Each number is 500 + 50 x the weight over its row's rms, rounded and kept within 0 to 999. Layers, rows and columns count from 0. Numbers have three digits each. The size before them is the row's rms in percent of the matrix's.

# layer 2 MLP down (transposed), 3072x768, rms 0.0351, rows 164-207, columns 672-719
101:509463455554534481611521476454457590545406507572522516505545423530493569478493456484543560479599492598486436477472505608547439510474526520509514
102:580494507546563514539444391500505400486425440540566465367540548450474528422520476557500555616658519452449430463493553512585487511503470562532498
097:543501519544580556420473551431434516482494508426560514476534495429443523508441503536449474555471525392543549496507491563529516465531503526542539
102:572463480514404576554507489465528499509654470448572529487501424439464508590470463459576564617515508498466541512440440520504529461517571490608476
093:467473535468505472486551425432493507441484552518496487475511521533494518498529483568457518409508518456507467394494506492466492589533478559480462
095:404470542571486546524486507494451486508545472476505556487507492533506428508540560557539490574560478514511479514480446544516499519471451467454496
101:587486546502454528558500603440503499445444497473527561498515500460497460492566537472536471572399476448482535473443448497562437550488491500474460
106:436475491456555556506606412466506459449462427569608513522546481555596447468482482507478584593469468452480566499473414518543520510541448513533588
101:505397460495523411515454484487514549428488544418518502472490469532453416428444489455442534447441557352466525479501456555410596505460560558463475
098:506535544500544589551406464426469455509523537462446550539500610490614375560562488485456433534519490441422538419522547475468609587497517507514377
099:474467519455501448545467537515483580543539535548518568499517463523517554539544426439522505566516540526456439390521523430591521563445396401370543
103:496520457470539407441507447472490572534517494554506480542529415513502509433484507506503540494454484388508421517441375518494494488555521488515452
101:528476496500523546506583468492556514505460514380519472474581504575524568502395495557506511485470446493548589554459546430529532479557529556462523
103:508547488457501438549574542480430489572467455566559532419478508506465487520569531553545439431486474432521411539524487459464546514454583433435488
097:593419419499525423561449417523411509547587482547484417472516476552525477482504506507475501487389520423611527488389431447426389468497560498490504
100:457450483433546506608487445514581569468448561574465521414476508520490495457434475507517558483565549512462485548335481553464504474469467464491416
101:553579445518545445616411470584426630439386455523529489448465553538536487496526588504521526472447515440551547420452603470532482571473504386555505
102:410557503423501537460531535478494495548517432526556483527496431482530473584489605539456457481562425542541451404446482434551483483497473491512503
097:439512483446509498509437430526471438528528497558441502446614606574353407532592439551569551525511440470537407462524418590477531420418461553455518
103:474562609559597476539422482474564490493501449459405521470574506428542473539564476549493510469486423444522462406532536519414486521402501513495522
099:592461562423573490469583576543503541493466457474525418492513516488489437522428460462542539453504479486459465435562478479490545527504459498520506
101:397461516473448543420463428594482460538495505569564524479551512473463435468427466540432477517457397519514498504509444550562512499432528483427503
097:517498564556550437507455583542536519447516458448475490462555474482557525533490484458596472418567471507425486580508428455483394494528511456411512
106:571553428501446492616520484466554576423579497453579552424508448609529510440435477529541486501487483568497509548527416556496568558496469465566379
105:537546414495489536559438523479519550466539457563472579514521425439471562553626422512485603458561510536555586463475516453434499490456445448542507
098:536541524570484500517473633561449544415592412564461447425464493586519524563486537548448525506499491567543462591516449524538513455474536559517551
096:444519492415495510491450579544535588509481553592570435502503569480461576388508472481463458534566449509468515446561592521462559462586507548517480
102:656491562523466464447407424456446521460477525554565472544477544448494457413504436441462517523488578567428480446491513460548349530592435403505549
099:515468490509453452432549481617542550532493549494417470406524467452532543586502509468488470546508534531525581534378591493507468537429493492567468
097:449468496390513486410558556419486453515513434459483535495444454473415558464502462534554531439508372484488541414584435481578529502560499508528528
097:563515451543431501476495483499506509480461476480488499523481466472508485445547495471483479475491539441569501467473485489534539475470454525509488
105:462537502413524505584477481516478515478508451489512381447407508468538572619473510535443476421535496541521585495483462517642484531523465410459529
102:478454555508491521574502544486473437494435482496522514462480465473513461653553457448511460538473485463469416514571475458481510556531472515566525
102:482578518515483516520477412548617546474418565452467516498544475534478475475495491544583482522494473589508482475436467533506498505475568541478503
100:523491472404475458530522509430476599460539560479476494415504440503528512434483493538399389437484468391518539532559381576437480491420503518476545
106:539435473446488500423467532389544525507495501472491484602598497474551554506534495494519421536521449479493536519626465490519535569447554511625472
098:506526529500500498556430541500454483493470502504445490495550427521513523502522525477557487542530499475564435522445389572449467497475482557554520
102:571555470451443548528388441446500539504560426525520559574406495485524473547527453472558549489408568454435481493468471455513549442481566420520404
106:498445579452499462528506532549475415497502501516511531509510566507510438489439417551475443489588532552437553505544491557447524379572511537536454
097:516567513499495431562492553523495600535544614479524523554499560427539528519412542536574567440489475651564494526454511565425454531467497488451529
102:488492509404446551513513524467484497511428524552507456467507471532548432442496500521414528543510519388418455564457443528522456538488571512515564
109:519533514540435484497503471579480432513443540499546471523496510414519584473493617543462421492567527467469477532511645431458447523568596510577578
099:558539500519482551459582449481449522529474447502454475556450529462488578475542514589429444416497497493545523555528514543531421433465565444533550
107:456499544552557588555507490518573435471470516557484592497455516519574537471453519460553474518361517520481528540555487478529459492520443580496461
# layer 2 MLP gate, 3072x768, rms 0.0351, rows 165-208, columns 672-719
102:508560507500495433494540509554537541470463525543495573544545544446482448425465482584490427484445520505470502502472530606384496476546484501505552
099:469418548546607453564462468416496485408427456462404505457526483425511579518584564496491551458409455563548530419439614543692523471506505527365523
100:511605469411537478550461479497490537585484462474482541568430506448440504406393466513558481501436477526466527507517483496483614526452553599468484
088:573500436513468447585582479480484500447546500484494490598519518389605521463441625529464468453486481510445430531515502464491499531473469447492485
093:477465463571533454578566425452632416498515568472558469500456548517525436410531504500550488401566535469486460487465483527474492453524485535532497
099:496489494445617604518501511497479509498634652521518556472507404567509531581517532523457523458540495504541463456599509488548462392477417483506513
103:531499555428586525526450563434545517509549513531557473432454499542552542547497438480525636485452528514459454506592542499404388466496409606547414
110:493472591436570609474574577423488521539564549463367491380427425513443484502492546547492404487545473493511497531519503465524420473555455521636424
098:550521442561551494440497481523464496471506475551560456439537482478363550514475477514479541538503512526598540464519552427567421506535548597526503
102:498343514383546518443512555545478539518496518592506555574503502493529510571490559526387545542550466469500560473461553446494546592497499471440458
101:632478480549465569493433558458423468554556487482461478517546458553475558494546507420432525564552457548515597518556525437516531424560491496513414
096:509532457543488466473573534426533553426539476560472544529444555461505520519566434404495502533530503431499438558509499476538532595477526489544486
102:582496445572459529569489553566517466470561504496463569554490477491437574521488395503508557412502547611493564509528518537445570613507517521420512
095:546538503595560457465552525505566473527413487564483571502433514517527560499501485607505558464500487573527505508422445414433487469554532626526523
096:470610529549439527529628540522428494443438577455543555456515411452488566528450455516392428499414571429574567527511538592635476560582564527474476
099:456496477518457471454541498548583576459437431519515430500479414560540481486503498556550517424496478473512582388510498540481464522547510470507501
098:594514498417520358459494475559550476489452469501554542543497507593504468507411411520449554506531517567540422417458493554425448492547541514488534
094:546426431470442499487554518505531546567488461463629515507415499554439412393482503505445446484490551463495587508495563407517537477452582414561480
101:473583550432584485519481554448565448482449418513404583452486587449540492482455414501385523474437501492503557513533518561401554441452466500436556
098:408534427493556562544552500456511440477494457555441496541472500564437569380504437519499533559444502474522498491471454478562476465560495546553516
102:430466503601605411680493501413554592533488568633365447462533531589531570467503478499472415522512473461556582449514471482529546489531463480515475
094:409536473449460493456489438585533575478508542493566583599509520448452509508433548539474524509530496444509480544434477540532440500497501524432499
102:456513421525528538575555510430554479420508482517428535519440545446559500414483497578479465519437558482376414443505517502503572495590457468482504
112:490532505495475492508451502498545438553547506514474507396438461538565579506451561455486564532464521505557508463537474542444536498499499415549562
100:478483518440533483528518496443473459558543489481418516496498471497526457590574458577510434575456537482500466477536506388483543495492533448506375
097:524498482498530512521467548496503525476489491483518577481552552549394551512450462502470506544414534560560535458458530543480494360458437593518449
099:511499496470578520443411393474493508393460564523505512551443509531457484427532371489414591523533480488477501491473565370521539549557396522532440
093:552559571429535488585473524541498441454497551395433512421392440460454523489484492433513503457475595595532513571465403536542507448528502538487441
094:472523483559392494604523479525533473445495496414465595592557568535555432472548430422532476496494502573631507455505400549523475565455469628531435
095:514464516479493486468498526462485414475461469592486509566484501505536546420558477470492467485422559499507478481489480452518551473465485463446548
107:583497534501533490521601518457523498492490574472490540557478472481558522562499548483485370419525495579492519576497502517489414524491502483490564
099:541500500542439542548556488444525484532525437560561489502530533454542446493505555494427552596410469529591505387499550413477514489429528481545506
109:539474503560558530551608465468565521584538519456570455425553520583407472538569526510479438527640503543513480487520546621439461579457429544473460
108:488477542476483518460598560434560513529459469550487534495484477464460550541505443480524486470543527512470476514485556501542517547541532484497414
106:482534517474539453533506498504614513448506497518540493491541375440491414457447465474466535491454534479428534493468483543571560535574540526356550
097:503518558561599544477496490441592484530560519421458538400513484543470584479480516550565480519470543507488491431481500394455514527624430474465412
103:475496550527535485538464592474495460546451476448474403479482437426546549510484456572517526428548489513489498596504493495580510453480498422388505
110:484448483436518475579497507560503487533423481579534539488462557527504489461558484483476439504603613439471515481480468465377536524455499571535488
095:521490519529560553450469513445538436503518543493465631407524531560524564543530447569448543492413494502533522388522512495410512472490429588592511
101:502501466474435418566546483535576453466465484479430527471492520531535472463458493571524495532535556488479488529586531437543497481588533476544445
109:479458435529440410487475522475493443456530418585638501582477491483442559447415454479498567523434453512593383452429444567484527520459492466402439
100:406539493515600545524514498541450553487401534621479580454489548419455538457479557555443403554516519474489562583587463564443444453526518535523445
101:522485509524556467475451468475608469569471547415489506595589454570515491524407453511562548506534510454547434484582495451453536526490561544468515
098:454558516482510558515444582467480450560504537539578605469543458550537504469492451537485429530427575480573518465489501465437524619547420503469551
# layer 2 MLP up, 3072x768, rms 0.0351, rows 165-208, columns 672-719
103:468427610500473502481508480452502465499533384489524524540469466486517537550577454516526511537479548467405581465430437495507510427538460604456558
097:514349458487496539502443518433408479519474526481472598528491426534546590497554530414456559584530514475462506482464529624499503497487488492511502
102:524477536548456576538460493498431442538514417585434499536509489590512537458464491465533595527501577494554520505519446542472532487462466507472423
093:468430496486549493415508477466531544422551528564505525546540522490463429507517453538484530551556489343473523453479570452606524513545501555448566
087:483557603537482451577569500433541489586561465451472517472482472475450512506524602472495449605507484534515389427478417522488569493458526562510535
102:545399541543514518506456484518458532459418476446463545518534524443542496553564574458533513547500571522480380429508451481562376540492433497556425
106:593606470494550464444448566542523441467497481515501538548467545469450569581441433469461554522521525529527491462446491540426497516572502520485536
107:489459451448501521463515464415452542470472519584356550453556479474461528507405564545475461484608487444495412442534448531546481521574541325546521
099:454531448472388549487484549475523485474547474442441538429583519481480407410498525551424517354516524466592508491457524556464384475500447569452596
105:483600538509464491497441483595509556565536448469424537499505553424495555528536462531495538603507579467491441424523426482496497517513552541518499
103:517533553458441463485545442513435596482453515546419508557536492466500531439575522584513484442490517479512430505512528497532451586465454472533547
100:497454485533603536490474426419508486429487527433493494408516599491507538487453475590522363448446473531558521528497544392462506550510435510549510
102:502564597505423505397454540509536528639447435530497526441555440437479517459486443529448537519524479462507467426489441494520517535509539502455385
091:562590394611433560496490543507492523609434533525471466446431502490620548485435509636436501465429434462518492550529420480451458520509522584498514
102:510475439511530480523490510388543501410459481570391481491534606500467481458429542443528480489545489547450521541489502528442538389512472419426401
099:603574436579384471536480484666509540491472474495532552509491608548606549526499576543588591505455529468508425431506519487554578560481481510541465
101:490578484469418488453506494467539451416506472513501463486418535449570484529490512527484541532502429555490433475493591510435480490535523433552528
098:491570462631558423456493502475562464431488588529463437448527551510451428534556520495523508490484473466465548460541557481443427437501484552498570
107:508531538533507561575508548477503621513473504558465471452538495468513506518496510553444468502516427447447573579511455502511532456549483424529467
101:523509491493550509525538578475507562449536555507567515472548494454541498518491486460563526421511598538552501566538492503604550541448547555556442
102:558505535506571510504514492512545565480477437490522547417495525527468528415526526522562543503411478501552592429372504594534580468445464529546524
095:604488507503509431476411444558501573449489420558516467514564482463532491477416511511494426438524629502431448416537526520539478523532505482500518
104:468498513465451445569547483512503526447544539380423522589422545470477538513449533414560531459499489538474498614534451529514513501516404445502479
113:516456459520530558492477529465506592473480549559495509520566541422421473476538503547459493455491484539519529579560481566507445529529491480584469
098:500566532569468502575428460397500513469539445441545424483570460448493469585527511475431459545581407456489512502525485474499568553456509475559536
094:526495517490472411533470533548611445488413486578474496458531493438448539511440553505489491477472488483468485511414491530528467458470446439551499
099:468472561503514446548588445511480491478489425530455446441439564484531524420436522455513498463510576473512514530563387426475461417478524557481550
094:549459448521447464464577528594453568520567479481430504364517462540434562468432478460459471397541519597521552547485539508440443588485591556572472
098:514502548418552476462581543504481555541507511465493470504482527457571526539412539578488473486606525546426532507570526536545572504581517500487551
095:603586553537417525568476519457405498531440460546512436457510546490457581582519535484535436440535534585571487427415542515528523507470428427432600
105:495487470495558456402532469508462452449500503527508510538554520530523407443535555540510501484415545520438457476463465569507493457570501476444449
101:420519467435530521487563520449513454488566510533510426415480432553507532533516450509470478536505475498359444465532393414458405416486527473528494
107:517617464461467532458533509431576607457615520522529521510545534427424386535497447531517504559439444380469516434455542475572490444512480467547478
107:470479474468542530557497543468544534529464510541412598336533458515512446485507489556520477454617542528538588520517476491556519544545513517468531
105:455559484554519485551570488569512570415464442496521509534439547407446484423533472536522459547586505561466516485427423435536520563449474417587503
098:535475522485519497583452527484576447477381531463434496502543469447496438523567524493426437340439563572501559455521439614485610504562501515477418
102:481526499418530491476546512461582489427427489439502497513516510458574465489464511493533541412475557531567557534415489455529494549503476457520476
107:540488510516516448487474519435501496474537533518524473489481472475459553586429541542495533570436544563473497565458395528394463420582462509482482
095:479530522546514554521485505542466499609611541433533470546509476320564521511407546479498553422429433569526527495515512489502480555496533438450535
103:449529459468523535545500477525449469470489505455504504465480448528567502517593491497475481587458555457529492456456454515624546515461508578511513
114:515473487524506506428523412474529540476453463506508448460404539478525529415519484531546512516594470418553486455460546503455546584609674486458430
099:505539552513478559530585529547479484461425413523484470542513631544458480454449461514521546497550507499505438592561493508579569526526503501439507
103:423526585542672534585583585513509533547525482510475521483419411547505499503483538438493537455460503517469519547608511485548498495495506513564548
097:497494499435473512538468456538495431561534566469587554540536500544487484524441526536459406575528517479469611540441475610517485481606526500509504